config.toml
n_layer = 15
d_mlp = 1024
activation = "tanh_gelu"
norm_eps = 1e-05
positions = "learned"
bias = "all"
lr_mult_down = 1.5
doc_mask = true
train_tokens = 885200000
Each number is 500 + 25 x the weight over its row's rms, rounded and kept within 0 to 999. Layers, rows and columns count from 0. Numbers have three digits each. The size before them is the row's rms in percent of the matrix's.

# layer 11 MLP up, 1024x256, rms 0.133, rows 55-105, columns 128-255
095:498505499455515467509544513461498547510488520546496462526481461484473494493486482541498499523479472486514506528504459498500486524521495501493529518515520493551463489494509453548500509531501501514464488456476461510487470509526479495509513513471519491503481454533508461500496521468511435456499518516453521489477503522502496506502498449515490515462528502472511515498552504511514480516498
110:475520521505547483541478493481487522511502517475492460467513481513572526481502447534494524511472507499529475510527545509508518493509451538507488489482499522467479481499476458474474479486484492538518484528442509494481528483528503474510547558476518486491531470478472470492551535474488518514491486477505500483498478464472506518504521515531518474493514510491470515513494539477500475508463
098:496506521527507495487477477544506495481521505525497500553505492557512480498493494487517542505541469473460503522508525514495502541509518471499505518544496465528490529460488481488542500523462485509469522466479498530525527542451533473535504564506499478522475477464446512472473458490522524527487481508500449485500500499482508510472524515514535541489498555514495514533488495472528522420508
108:515450531482504531490466505468496506497490475495473472492489509520462511531466462470491523498538498477499518492530480504509542534522494512532482527533506531457508504523567506473483530550522483490478487520518520511503504519516529531482529485479545485474459486495496459512479540537479510494480459520480546538494496518520498503498479445484522542468490515479505531501529510467519500521500
104:499491498499451526467510466547560507542500490484520511473502501474499541490556482476496525486510530450523501452471494484498484543508473479538483494491504492492524484486478491524513495490492495533489508495509466477491492476522446466522486482488509524496486531490426469521568512491476505543499507495477471491547470535476486491502511530502491498469482532520481505560496473498530515521527
091:479487502477490540501519496541503454516482442541499505540477489515483556536507500508548533440532521504495475500484505536500461494555487510525486536496483557484556538510544504498504483482474487498469511513505431492520501516461481480473455493497501516492506515510503482510545497484479498500460504501468499496491485499480477513484497474497518476511499501457590539482474492496490463464480
102:531527508477453471453509525485490499479508530511509511566498510471510513475512510501472514476486486467521490496494533493493506500497489493541520488502536498474506507501476480450522480496552495494524494570467474468511553543509486489537496520515492511503520531490552526480513495509505569500448524503506504542543527489487529465490487555465492477517514539521483492473490512487478525507501
096:510527523471538471517509508507512528499471543481456503509518498506527506492505512485473502553486514527492506469497501490537479493480542501458538503453541467541499499462501443487503454489503517516494482498530503556513464502497486455506501481512451461473486499526482492472485491537478524463511464485484522500539510493520473473462501483480535510470486502484519525518486509451529507491490
101:552491549510504537493441505468527477491501477532474455462510480473527506491487472507514494503468494493489470526455476523504524525531475527508542466525504529466482478496512480509547508458449472509480517472490468526506503503478489509527510543511533497479463532498531450464544510496509470503501485510533453508485511472484527495493515494482500532495540486515495555457502480498496495519530
099:474529490474496514529451471485497480483532506518418507490509483527469529529508517531439492483494492535495523466499526507507453476513480474476539504490522519504474473491474482529512487481481475519499510533466473467571494524482494509492492534474491501519520504482443513472504496510473525510475473472465471518496510548504488503485505457445484523494545536546464486479430459523483502513517
104:468540523486518519504505505490515515470539494468470506545524495495504512514478487458461508505504477513503536484540509494512484549486496491521519517522517530531454501504521516473500480495494504543508505551497502529491494508493462482439517498468513520516509500510499572476542448481510529521465517515467468512460509490548451510494461532454471501484491513481499510485498459450488483525480
099:507498557494509536486471505523537463499516499502524488508489471533506441549520500479493491474501490497524515519502501517498471524487503523462490456485530529527489513507520494499511485487517482493473488464426517491515499549490470493510497501504512517497530508457478506507467555480489528504495512488485503490475522479480494532546548530496539487462517454488496527530492519499522495505515
095:521517524509489492529517467489524471490542524491532455528470507484493497480516492531524518464511510514519511499483467500493478516551518542485485522463530482488480469467493510498567502471486473508488507484492455510518546544477481489508533477496497478530505555453466456479500535476457514490521518544505505473467483501464499468513497540513484460494524492552501514480553523503484521503514
101:484518480497508498466491477515488464514521533500480499515437482446480525497558563550461518533495528529519518487478564510502507481485475488531496546532511521468522505513505466453530500503494472495490505499473497520495503477464486513493477507519496469496516536482489513503556514496495510540563497483491529460510502479477503480555476477505479492457507502501492491503491493494447510454512
101:516466467505531502492476502506495510503470519490528512505447542520529493516493533489510523515517533501496462505508454526506469525506508511454485497521493530500537491517521476436497471468483479427505502526502525482513523482518509527537553543527538540495532504475470508503475498521505497488525505510494549495484463506474473477521509465532568520505539477490459454514508490500503527483439
104:517500492549517496534481510546528522482501510529500502493475536504513487511497528518511467510513525477449488464468502521471519485500528522464492488500486498490464499549496484512479489499514522540483523477493472473509519515498496478503505510501468527483518477470489456526487492506497481528506493455495518531496511514489545467495476563518520498517501537486507471479485529481517446508500
102:494511524480521492481447512484502496533527475496469471503481493470509491482494510490493481509502519536491484507479495502534486521491497515483521528528453495515523526503509468496507496505515493497488499475502494457524512502462542500517491505474535475496469500507459502483536466583483510515451444520505500503514520544496469490479498476592496504491541565447505537525488468554486517551506
108:515509485501485474571512489483517523539504527518502546530487495509455470534497480510565501560459470518517446482532517534465504505549513488491507531485487526494482548519483526522537539509520464454532482503499510501514523498510481482525480444455520481454477492492494544527495474508526517484474542455515505525537449526525478463515529542522504510494490485518475499491473537507445525503496
096:490485501527508503474527495502455522496520466497540534504450472517470542494533495503462461519513542506504538539485504530491495494519549504494482481489497520463508491474459491500474501521464470501492521476494479509490518522512518534526477534476470558481515514524552515531537504495457470503517479520456484549519554511511512528466486480516464457571500510511497415559507480480524492519504
102:511447502511454500530539482489500523506537549488517510488472498453508497494496498524495515538540520490549501492499502482458494457524506491494498497508541506508475493497512523529498551489500515500472532513490445462523502486533508520440462545507542516485524510544510525520470504493495538463497499523531491519483510492453501520533472495509521492530464489467516497536491510463484480478533
101:490529514516501548522468487479478518518493464484526452462515508475519494480473506538508521551512518496476496508481442541515468524521534487508508503466521548489525498450518474483478458486497530510502499508539466489508476514550518525523484535533537493514477507486525501490444486498443501478461528502512443442504511493489503487496489496530519529490497520536461541544502529466516525474507
101:494504488530472526526524499481509512562542541503491480463514472460481548456528518550463495493535554489493504530464503462512525511521487475504505553518487494535480492504523457464476504524528491491547518471528453476536459513471508530552503480495510489497530521476496477479504473534499484465543520503484489511511484528491471509484518468488518489507552476510453470466480480522480488510470
094:444512538500531482499468469516522510526496506499476488510477494525521504506541439480513475537481455519492489501512513461530506507503489474501524443512520523481529491519520461458484515520512466512495495476488466563514511490510474510490516544512482516501502468526508519506516511492546524536503469479481531477515469486493556548457489582517442489518507431476538493513496478461499528471507
100:512496466504519496547527442431492525495501525505494523483489516524520462506470516465564469464506505508548495524478484491458527516464548491527532511453556510496472495547513502546483524492478488469486547488492472498527515465550526476528481493468500504500507464523502521502483497493482511477453490498570449534507462478538538519497533464493521492473486482499517485527488507464482552493542
110:482464519531470538540529488509524523503506511489495474492496499487513522508482513503447467470529512473538471502501490536478556505478550525479501490481509507490486451494498503483496471481494490483516516464516474518497456499504509473513484453504504498514489517483529472500461491488476440460504541520506491507487518508487487496525493519490506497457528515476535457492511523472485510505544
104:479497462499486487517553505461468492509468511474516491527454510493504504501515536490503507492512450478538488487503506521532497544503484472513490445522442505505527482494468497504461509501488488535519470492492458526486565521523493469465505508459523510493510493477517502512509481493538519493521509458481467495492520487512503505509530557510489519458511478459512516509522513474500498459496
100:499476507527501485508470530473512528489532507508506475465512490525540550480490519503472444556475522507478489494473484505506495509526479483530462493472504472513493474501485522483542520456513547519443507527487447525504491472499511454484471476481490516502486517522473496510523491495481496500497498493520534480527476552519504490466494514504484528482502499482505496510511530474504491516497
098:522498483465502494488462542479496497501470468499504516501511510510463418498495492525511524479508502529486501501461503507533471502499503540500488459508517533479470482504465487468528485433504510481503489489513546536483515511520464485534498520505487540525502509544502541502504538502546484497523548488497528495507514494498476524548551551465492474496481469452534549480484507471455521498480
101:532519495489530499470513488449501485515477519493508544530505461468507528493507547503481515509425500499453481441482477499513532569527467495512465505497534493502500477498516429524506521502499462514502514513461512533508484511521538500510509495467494520434549491471481546478478505547505483489494489486507496506520482461496482512516486491496510440481502533532499540516519502483501486526497
101:486536478477472468564480528501541508483499551484529474520498486508494491520498464499463498513475450463461494498478491489488473462516489505520533514480510486518490471468478498539486487469496468558497514528517502520476520457493505502458458516468475493519495507501448520506516574466505498496522506480473458485511469450493497469515485506481534474493506534498522497511470520485470540520524
102:478516498543489501470522484488526518481523507459495514531487514501490478475474482495490491499442509513541507464502540491485473487558479475513502486475528535559504455479524482529478557493527476477489504530454486493480519517504518510492508488544501493499506516497479500509498500517478494520491469535490455531489483528483496496504466528570489512472497475482497483509553484486496507501492
097:506507512475502480509502530500482513493523513476489500477444492502476484456507476494465473495497504572519505506571518471487533494511508484509524508485536547452453517491485515530517523478466475505506509491517477540504543492467509494490493522549461521494515462501466489495518499544494513523532509477551469486487522504519488540479483532513527487485488506482513499486502527440479492489500
110:505496513487492462527518502520530552440554521566486499468492517494474485498445454531505496498517493463520513489448506550543467491539524512495496455473504480498502517495499506523451506509481464494457522477465472490504476495499510494486445484535482501519530509502520505496492490501504493508530508547511473512478512482484469530529484504520493512485535457528443514509499545475483488436537
105:501529483499540474482483490461495509500492518491532510508503475500501495500493516532521546539523507500424530476496491518491536497477508491517538478515468513548518450475491500468492481520566522490473510494495458475548475530494465553446495471524500490499518495485526504495515486474521461481492519516475491534496556492486495527534510493516481501527504507507514537518516461544501479490484
094:542458551494515506535471497488526501512538457523541513449506528519518496545452492487490532517497469520503511444500500516471512482513552505455456546475506507512520516496457491470517499513489471521545504502466548486514483502503498516536490487451559495516494464505511519518503546535525465512512487491476510491485520505428537499525551468456500453471521492516534518464527503519502486532459
105:501522534525500457467474531514531488485511496490466513516498481468475526516490511496524513504480501519503481506493524508504518464521533515470488498541456551511450554500466465506505480492489493483506550491599490490523492501491543515507514492475483528499520499532451524486485459477515493492495524488495500496518505529538485493491479531509504477472462516477548482494543498473464480544478
105:475532448522486539525504516496489455551517499509471533467528541534481526509540545576523493503442514495547521504458503473492519477491486475504516454496486487503505477500527489514502517494526485478497510466512468478478482528517525482516451504499532480505569506486482525475491513500451508506514497504494493498509513494492492490531502494498474491488527505511510486488488502505464461488535
096:463514511497485470515506472497549553462543499474503533474498490489481538513476536506499443510513525476508529504498484521498477475497515463506495508468478521545444534532479475464467506533510535465469538478500513478476482476501551482479493520512510483516502505520491542511525488489550530528523502475490488527516473482481459473477517536522504465491505451482531527474517489449505552477492
100:481558528511515525501524479539494503514467488533507481510515440516536504554472527442523469482503512446457503490525470511502483512522530478538501483502466509479496562467446479489477552513547520484490473502470548488535493505525505501483480507549486466490534482493505518498472478485506488507508580508534569516514536515467457534502477487491480492506486481513484492478464506511528499567464
100:496515514539502491472450485507472479523511508576557518490484467524518483479508492532507494497505449434496501502520470483494507515470502534497522484492485508508504511485485550507531518512512499468450499493449479517480481519491538492470502535518523504486481535469498518500510461464561519491478525528544509486504456496544535459551491492500523510523567495458461448462492448489448515476499
105:500514460522474467506489512487518496521510524511548535468551520495533516499478478501484486490537496513501492506538506479516508480439517480448487518515512483484475560465489460501466508507468495493478500483491495549494517478447542505491465476471476485523516514462490489506520521513479498514496458508482519520501519527478499485480530514506492533484488497467487511466509483487489511478516
099:474520508511575455538492450490533503504453506527500510518503498459503523539488492548512490494501467529491502543480536468485477470471513511473523525506494508477479472502465480452459491485499516463498500504494517446524488496507528468515468467483531502466546504508523475488494534473499502461510510466483527500447496485508527501500515521478533479514498532493498470493539519488502473493491
105:517588499503501520496490533477487497521538475522476484505474522479493491457470475482489482541509546529526487516498531494516495489495524511490483502516447490531530495504465481533486516529505488503484547530497533506542496482504520492469489479500468533483483506560483492483535487468494505481540530486512487485513526460485499482501464543511476520516526519488513493513455475483524535500489
095:483467505491505492486487504511494488498512439525499530496488542521507488523527442522485511464465495512513525453531500488476506438491504465507465469486493538494503528469499534486481512463530490463517506451469499554507517543493508497458546490484534538497465503469460474505552477462469523518511471510484537544479529460507526486500489489465455500530495518490519513521515469469473535488505
094:527505484478472521472545516497480462516554507543462482511489512523490499451511479480545510510480525557514547467550537505499499494494468473497498495492469480507481501495459488476461541514563475465474502519526503495498523453504524487519497554536499504527471502545500494501507488468497464504480526534465512488454532487499488515512495519510467488482495504487508522476527508525538538526504
102:494525481502534503491507488472497502481488472504484532454473493517499504565470529507529547505462496476486499496532447510554479501543508520477503509516509484516537508505506449507543502519455487474495478491494507532518504558501514532513475493503532507500515519501503505459464473496493462506458456523509496453528479473502499464515508490513532471523454542542450480497462500555495468497508
093:506498503453484502528522518508502466524485498504487515515518467487472506533500465501509501518521510505536499490467473544439519499507447495487496529529478490478475510570520502517520452484515434546494494516536494482481493482468458465464511502497470493539524492499490470463488506505503463493510502500540534473507543493520499499529477490515458479549497516522481459460500534490490469538491
103:473529495481514492496460502505520490504499507535478509475517529511512519529497509507457543524525510512469523484521523468491521508488511485546527472504540510529517476451497524508435526471504489539485483477461492504453473484524489516535507494493457510536530538532523503486493503528456515503451514495501476546488488484490483449476502480502494550528471550490492535497509484532555526450502
105:475496533522497546534525476510484468496509505536484504541488507479509491486525534500515497514510512473505512464510476547536459459505509525509504507486540488549472512505516484476533488510500434498495504514489483527501475494489513522482510482463499498593497498501516531529486484484508490475489484490512449538533528526487514503456518502478477503472512520514481484499489506450515522477517
092:470505510522511484509539490485506561539475470480481470480479498469472538469490477464507511492472520520525473525499484477525473476476429504476545503496507553447488492509530473494534497459497495444526485519534491530461522482473483514459506534473510545493483493509537477498502472489480513515499484586488529457487479474512510506542501523508479472488496491518514496536498518522480455524463
097:453489519454502504476515535468486511504467512563505499527543522489493505488509523502466521488475518456504493485517510527432493526514526453462511534464508488475446479516517478493531502493504484506472516540502525502489504516541514440514496464518556513467492461498451488476544525507536513505493496506462529509506492468508515509528524485454508507517502521460514500483517549475502465502513